config.toml
num_hidden_layers = 14
hidden_size = 96
num_attention_heads = 4
num_key_value_heads = 4
head_dim = 32
intermediate_size = 576
vocab_size = 8192
hidden_act = "tanh_gelu"
norm = "layernorm"
norm_place = "pre"
norm_eps = 1e-05
positions = "learned"
qk_norm = false
attn_scale = 0.177
bias = "all"
tie_word_embeddings = false
parallel_block = false
init = "trunc"
init_std_qkv = 0.0414
init_std_o = 0.0
init_std_up = 0.0414
init_std_down = 0.0
optimizer = "soap_variant"
learning_rate = 0.00584
beta1 = 0.95
beta2 = 0.98
weight_decay = 0.035
lr_head = 0.00915
max_grad_norm = 2.0
warmup_steps = 200
schedule = "wsd"
decay_fraction = 0.899
decay_shape = "pow"
final_lr_fraction = 0.0
batch_tokens = [16384, 32768, 65536]
max_seq_len = 256
doc_mask = false
train_tokens = 114700000
max_steps = 3710
dataset = "wikipedia_en"
Each number is 128 + 24 x the weight over the matrix's rms, rounded and kept within 0 to 255. Layers, rows and columns count from 0.

# layer 4 attention query, 128x96, rms 0.2, rows 93-95, columns 0-47
[[ 84 136 149 101 139 136 124 140 124 138 115 152 178 141 132 103 129 123 111 161 111 127 167 111  98 115 136  93 123  99 162 119  76 141 119  77 141 139 124 104 127 129 116 138 131 130 135  93]
 [ 94 107 126 141 146 139 107 104 115 134  92 164 142 142  96 147 100  89 148  78 122 136 125 131  99 131 134 125 104  87 135 154 117 165 116 156 123 121 119 140 134 124 146 130 127 116 111 115]
 [146 148 148 131 154 133 151  98 139  76 146 134 139 155 109 167  99 154 125 142 115 151 156 114 141 133 140 112 134 121 169 133 112 125 140 128 166 139 141 119 120 167 145 140 141 129 126  98]]
# layer 4 attention key, 128x96, rms 0.195, rows 93-95, columns 0-47
[[147 153 109 157  97 132 132 146 123 129 115 132  76  90 132 121 139 142 127 113  74 106 101 155 159 162 111 133 131 119 104 123 171 159 144 170  94 139 162 141 160 160 104 102 102 154 119 106]
 [108 116 104 105  94 119 139 141 119 129 148 114 127  97  81 100 133 139 118 140 104 122 147 131 175  89 108 141 169 168 125  93 140 111 136 112 138 132 106 156  95 115  96 134 128 144 120 154]
 [121 115 106 145 123 128 106 137 129 142  96 117 124 124 109 125 118 128 141 132 157 132  89 144 107 161 118 175 141 122 116 136 166 138 149 141 134 125 137 125 170 126 103 114  96 118 108 146]]
# layer 4 attention value, 128x96, rms 0.246, rows 64-92, columns 0-47
[[155 165 141 122  90 124  71 159 114  80 116 174 150 101 148 129 119 120 147 149 102 141 144 150 107 154  88 127 146 119 109 132 149 136 123 128 151 149 115 115 120 101 168 108 126 167 139 139]
 [186 151 145 164 107 119 125 135 107 129 140 155 103 102 162 161  84 105 165 143 117 138 112 141 123 131 104 117 126 104 140 137 110 146 162 136 134  96  99 112 132 136 159 102 129 150 123 170]
 [119 113 152 147 131 159  96 133 116 114 101  82 121 155 110 126 120 122 113 141  99 160 115 116 149 146  59 135 126 153 109 110 117 111 153 131 134 102 103 154 134 116 166  95 144 126 124 115]
 [167 131 119 139 133 131  92 137  82 106 137 154  98 163  86 109  71 135 136 145 146 127 116 155 121 150 128  74 114  88 125 110 159 132 136 139 122 146  87 139 108 133 109 141 175 140 161 159]
 [154 113 140 111 139 130 139 140 119 150 159 153 134 130 119 115  87 105 163 136 121 122 143 103  95 103 146  98 119 177 123 102  84 104 146 116  94 127 104 140 101 143 150 114 181 130 109  63]
 [147 101 124 155 145 131 132 164 107 117 162 186 111  95 134 167 149 114 133  95 128 131 118 122 125 118 133 151 109 123 180 119 126 104 118 132 136 126 169 100 109 106  71 152 115  89 187 102]
 [132 143 133 173 102 132 125 123 109 123 107 143 113  72 146 132 173 140 130 130 174 124 155 138 192 157  68 155 124 140 138 156 133 109 130 156 123 157 176 114 171 115 165  96 135 109 126 144]
 [137 154 134 107 108 127 130 172 133 143 124 107 133  74 119 154 146 123 151 119 144 146 143 120 130 101  69 132 144 143 101 180 115 139 138 171 123 113  97 127 145 148 114 107 125 129 139 154]
 [124 122 137 100  82 117 102 186  95 118 138 152 137  58 130 141  87 140 109 163 123 126 135 111 157  91  84 163 122 135  97 169 124 127 137 172 121  78 189 149 127 128 150 102 115 150 118 219]
 [148 121 126 101 127 108 132 126 165 158 121 106 137 145 135 141  70 122 130 121 112 170 164 122 135 102 136 134  96 120 104 144 109  91  88 137 168 123 140 130  93 143 143 166 113 134  93 127]
 [111 104 121 106 110 130 144 132 142 136  88 129 111 134 161 111 127 103  89 159 109 116 134 142 151 125 180 127 139 116 100 123 141 135 125 126 158 130 145 128  97 156  84 129 123 157 154 104]
 [157 102 157 108 135 122 123 139 116 117  96 133 100 138 119 168 159 131 144 129 135 145 129  67 121 136  86 162 132 134  93 114 159 150 111 123 121 101 150  89  96 100 111 124 136 140 119 144]
 [101 135 136 113 179 139  99 130 176 153 108 168 131 106 131 134 131 105 195 106 101 143 107 151 130 143 141 143 108 144 117 142  73 131 152 132 138 113 154 125 125 131 123 152  90 142 100 154]
 [134 102 142 142 116 140 158  98 121 130 133 111 166 154 131 130 169 110 127 123 125 138 160 188 132 151 146 108 109 128 147  82 115 136 133 143 126 119 106 126  94 150 121 107 109 132 111  91]
 [108  86 168 142  75  63 107 108 113 148 121  99 100 124 155 130 132 125 130 110 120 103  94 128 146 154 110 110 162 150 145 134 145 117 181 147  96 102 157  92 153  86 131 112 148 110 101 148]
 [164  51 144  80 129 114 108 131 112 143 130 101 152 115 109 115 118 117 135 110 119 124 132  93  97 177  99 129 139 180 132 158 126 127 110 107 136 122 105 160 124 112  97 139 132  97 134  99]
 [138 118 109 103  80 138 123 189 141 125 120 120 124 131 142 141 132 122 138 121 164 107 143 111 139 141  88  88 118 145 143 177 153 143 172 103 100 119 119 170 114 151 148 118 159 145 111 106]
 [117 153  76 123 173 113 121  97 108 124 138 131 107 134 138 117 123 151 119 118 131 143 117 143 135 142 109 162 109 154 176 124 131 153 146 100 107 121 145 152 144 105 144  90 111 121 130 127]
 [117 202 169 118 151 108 101  92 151 125 118 153 171 130 120 124 141 114  92 151 112 121 117 120 132 135 117 101 144 123 122 120  86  74 160 131 127 125  87 123 118 145 163 105 131  87 108 146]
 [174  74 161 171 122 120  87  87  96 110 184 140 133 128 127 135 141 146 115 150 120 134 108 121 119 200 140 104 119 128 135 113 101 155 125 101 133  56  96  99 111  80  71 137 148 129 147 136]
 [121 141 111 128 165 164 128 131 127  97 134 166 138 113 189 112 177 133  89 116  86 157 120 142 150 168 111 109 142 125 170 109 125 108 138 118 131  94 147 140 134 131  89 130 137  98  86 135]
 [102 128 132 142 154 147 184 117 105 124 158 186  94 149 122 145 132 156 116  96 108 106 137 191 149 160 119 146 113 122 139 139 159  79 109 119 111 154 121 132 142 138 138 153 109 149 126 158]
 [134 142 125 116 125  86  77 132 148 132 142 126  76 134 113 145 145 167 113 108 181 132 145 138 156 136 151 168 145 119 158 128  73 133 162 137 123 148 121 143 140 134 119 129 155 129 103 134]
 [144 154 131 144 149 144 139 120 103 123 163 182 106 134 147 171 109 118 150 107 126 125 159 127 122  99 135 156 106 100 169 119 168 118 107 126 126 151 131 127 117 145 133 125 132 128 116 129]
 [155  99 161 160 110 116  81 117 142 114 117 140 137  91 123 122 133 104 142 122  90 146 113 100 147 115 159 148 105 101 137 111 159 104 146 115 124 114 136  91 131 168 114 139 155 119 150  99]
 [ 96 126 165 141 132 101 134 101 135 144 121 132 167  92 133 105 138 134 134 178 112  94 119 137 138 124 149 125  87 166 114 143 110 153 144 178 133 118 142 125 131 133 165 106 165 139 134 124]
 [111  73 117 148 174 145 156 136 136 101 159 139 139 106 103 178 130 122 156 160 184 104 109 158 126 103 127 129 115 112 154  94 135 133 116 119 140  97  87 151  98 163 107 154 125 121 143  87]
 [126 119 102 116 160 123 140 138 135  80  72 103 100  89 121 141 142 141 105 165 152 101  70 167 165 128 158 137 123 182 111 198 114 127 142 159 123 118 199 117 120 132 160 100  96 121  91 135]
 [ 62 114  91  89 149 125 139  91  82 137 135 170 147 160 102 129  94 142 156 135 155 145 156 160 140  94 160  99 159 127 113 149 175 143 116 148  99 118 106 103 111 143 198 115 125 108 164 150]]
# layer 4 attention output (transposed), 128x96, rms 0.218, rows 64-92, columns 0-47
[[129 134 188  85 143 130 124 164 106 134 150 116 130  73 163 139 155 168 141 111 168 111 140 122 123 122 108 134 135 144 133 121 136 154 110 139 118 146 121 143 134 140 151 133 144 170 135 154]
 [146 132 162 126 140 134 121 109  85 129 103  65 107 121 126 135 148 157 144 144 133  95 134 161  88 120 112 140 128 117 126 116 112 169  98 145 126 145 122 123 164 147 146 154  92 128 127 136]
 [111 112 101  90 165  99 138 138 179 141 126 138 109 101  97 122  71 121 168 119 131 112 153 182 120 146  81 120  93 113 122 139 104 117 180 162 141 131 123 140 120 113 146 144  92 125 103 107]
 [123 131 167 119 163 101 146 169 132 109 124 145 113 128 162 123 109 169 139 116 125 128 122 144  96 149 122 120 102 107 104 130  98 125 163 139 191 134 125 110 134 138  45 122 140 115  89 122]
 [124 134 118 135 127 121 109 138 115 144 154 137 126 124 130 173 146 166 156 113  96 121 139 167 129 125 163  93 132 140 154 135  83 128 119 126 112 117 102 116 127 127  91 142  91 126 161 119]
 [152 133 126 123 135 108  88  69 100 125 119 141 126 119 121 151 113 113 114 134  75 145  79 113 126 145 183 133 127 127 112 132 145 152 127  95 140 151 133 153 164 157 177 133 129 111 123 109]
 [145  93 146 137 133 111 117  82 135  81 166 139 161 108 137 161 113 120 174 136 138  92 113  88 156 158 105 126 148 137 100 104 111 111 111 123 115 159 141 117 132 152 152 113 150 109 101 138]
 [113 146 165 110 104 103 154 132 164 108 111  74 146 131 119 104 108 135 125 101 142 112 164 126 123 119 133 138  84 158 148 151 164 138 134 113 115 110 101 118 165 148 167 132 115 123 128 165]
 [144 158 171  78 191  74 156 114 181 178 131  80  99 142  71 129 105 112 106 114 153 120 143  93 160 132 171 134 115 162 106 131 125  94 119 130 138 135 150 148 150 160 154  91  79 163 126 149]
 [169  90  95  97 151 109 109 144 124 142  88 136 173 154 108 104 113  93 146 131 136 151 154 192 120 134 168 143 118 128 133 139 129  89  71 100 123 134 109 108 118 103 114 128 140 157 102 127]
 [127  82 123 109 112 136 156 128 126 131  95 164 106 148 126  96 118 147  63 108 176 131 115  98 117 123 137 123 142 118 106  79 149 134  91 135 105 124  99 138 109 157 156 128 164 163 113 131]
 [135 133 104  83 125 106 152 183 128 140 108 132 138 157 119 102 112 131 106 132  89 109 145 155 164 116 107 103 127 139 124 127 156 110 140  86 153  92 116 141 173  86 154 104  91  96  87 137]
 [140 140 119 127 114 167 122 108 111  87 111 134 136 146 113 122  77 132 117 122 128 111 163 156 128 105 151 111 118 141 136 127 144 137 137 117  97 172 139 147 112 145 116 158 132 171 138 153]
 [120 149  97 167  87 146 103 141 144 109 107 172 142 128 136 152 149 136 118 118 157 155  91  75 154 138 123 101 133 102 109 181 136 127 135 155 160 134 113 122 123 137 117 130 151 137 133 128]
 [124 137 155 113 168 149 131 120 109 137 134  95 117 133  86 139 149  74 111  90 137  84 119 154 120 111 112 152 163 139  78 143 103 146 111 138 131 160 147 128 142 101 126 122 106 137 116 138]
 [105 125 125  82  92 111  78 140 124  79 165 141 147 120 120 130 171 133 107 112 119 133 172 159 123 125 144  96 139 136  92 146 143 114 146 132 106 167 112 166 155  95 101 139 115 133 115 132]
 [128 157 164 116 141 106  97 115 129 143 146 118 119 146  80 151 140 142 103 102 213  93 155 134 131 170 171 119 134 130 101 105  96 118 109 131 101 131 102 129 100 106 176 146 116 127 128 124]
 [122 125 127 104 140 150 154 117 115 128 170 118 144 128 119 156 114  77 165 131 127  86 116  85 141 145  92 120 139 117 123 128  74 175 108 138 126 112 132 167 104 127 105 152 149 131 148 163]
 [ 87 111 131 162 110 123 123 136 168  81 145  92 123  95 118 145 138 134 141 141  79 133 140 133 158 155 132 149 138 136 138 151 160 128 112 141 119  80 136  88  85  75 121 128 104 157 151 110]
 [126 191 128 165  97 121 109 138 114 131  85 161  75  87 150 193 117 105 141 111 124 125  72  91 120 132 124 117 130 125  89 132 152 147 138 100  68 132 132 135 158 133 108 143  71 120 100 109]
 [106  97 118 128 133 151 135  81 140 148 102 206 104 151  70 123 106 129 180 126 160 150 135 145 114 171 146 138 125 110 160 117 106 146  94 148 121  87 132 205 125 115 136 123  91 104 127 149]
 [124 147 132 122 151 131 121 125 172  78 142 125 126 134 163 199 105 161 139 145 141 117  88 105 120 113 160 170 104  56 134 106 121 106 132 136 150 133 100 136 123 154 115 111 120 120 152 111]
 [128  89 126 137 118 113 119 101 106 116 127 118 140  98 160 191 138 116 101 178 135  97 129 151 123 130  91 164 150 137 138 111 147  99 169 149 137 124 161  86 128 107  98 144 151 146 131 140]
 [193 146 112 129 166  88 129 156 118 111 130 151 130 140 183 121 162 145 139 156  72  82 113 120 155 154 120 151 111 113 130 121 156 138 110 134 147 144 143 137 138 163 161 104 157 114 160 120]
 [129 140  66 121 121 108  73 103 123 142  79 128 120 109 109 110 122  96 106  82 126 141 115 143 113 126 139 150 119 111  97 166 153 111 130 150 136 136 113 103 141 133 136  93 110 106 113 124]
 [157  81 129  75 137 153 148  99 184 161 137 119 121 147 105 150 134 131  88 147 141 125 170  86 124 124 125 170 138 147 123 149 117  99  98 113 122 154 155 145 122  91 147 115  76 159 140  96]
 [150 112 150 137  89 117 115 177 107 122 136 147 127 140 189 167  98 118 108 100 132  80 124  75  99 123 155 152 123 110 145 156  96 176 133 104 104 103  96 141 141 143 131 130 149 143 128  98]
 [133 117 188 129  88 136 131 118 161  91 102  88 120 102 123  87 173  73  81 115 157 143 135  84 147 128 173 155 122 112 139  63 144 106 127  96 102 143 155  89  90 106 160 137  96 124 139 164]
 [125  71 179 139 146 149 150 198 176 154 146  71 148 165 140 144 118 117 105 154  75 113 130 112 102 102 133 140 127 135 107 104  87  99 132 106 132 128 149 152 128 102 115 118 106 153 178 109]]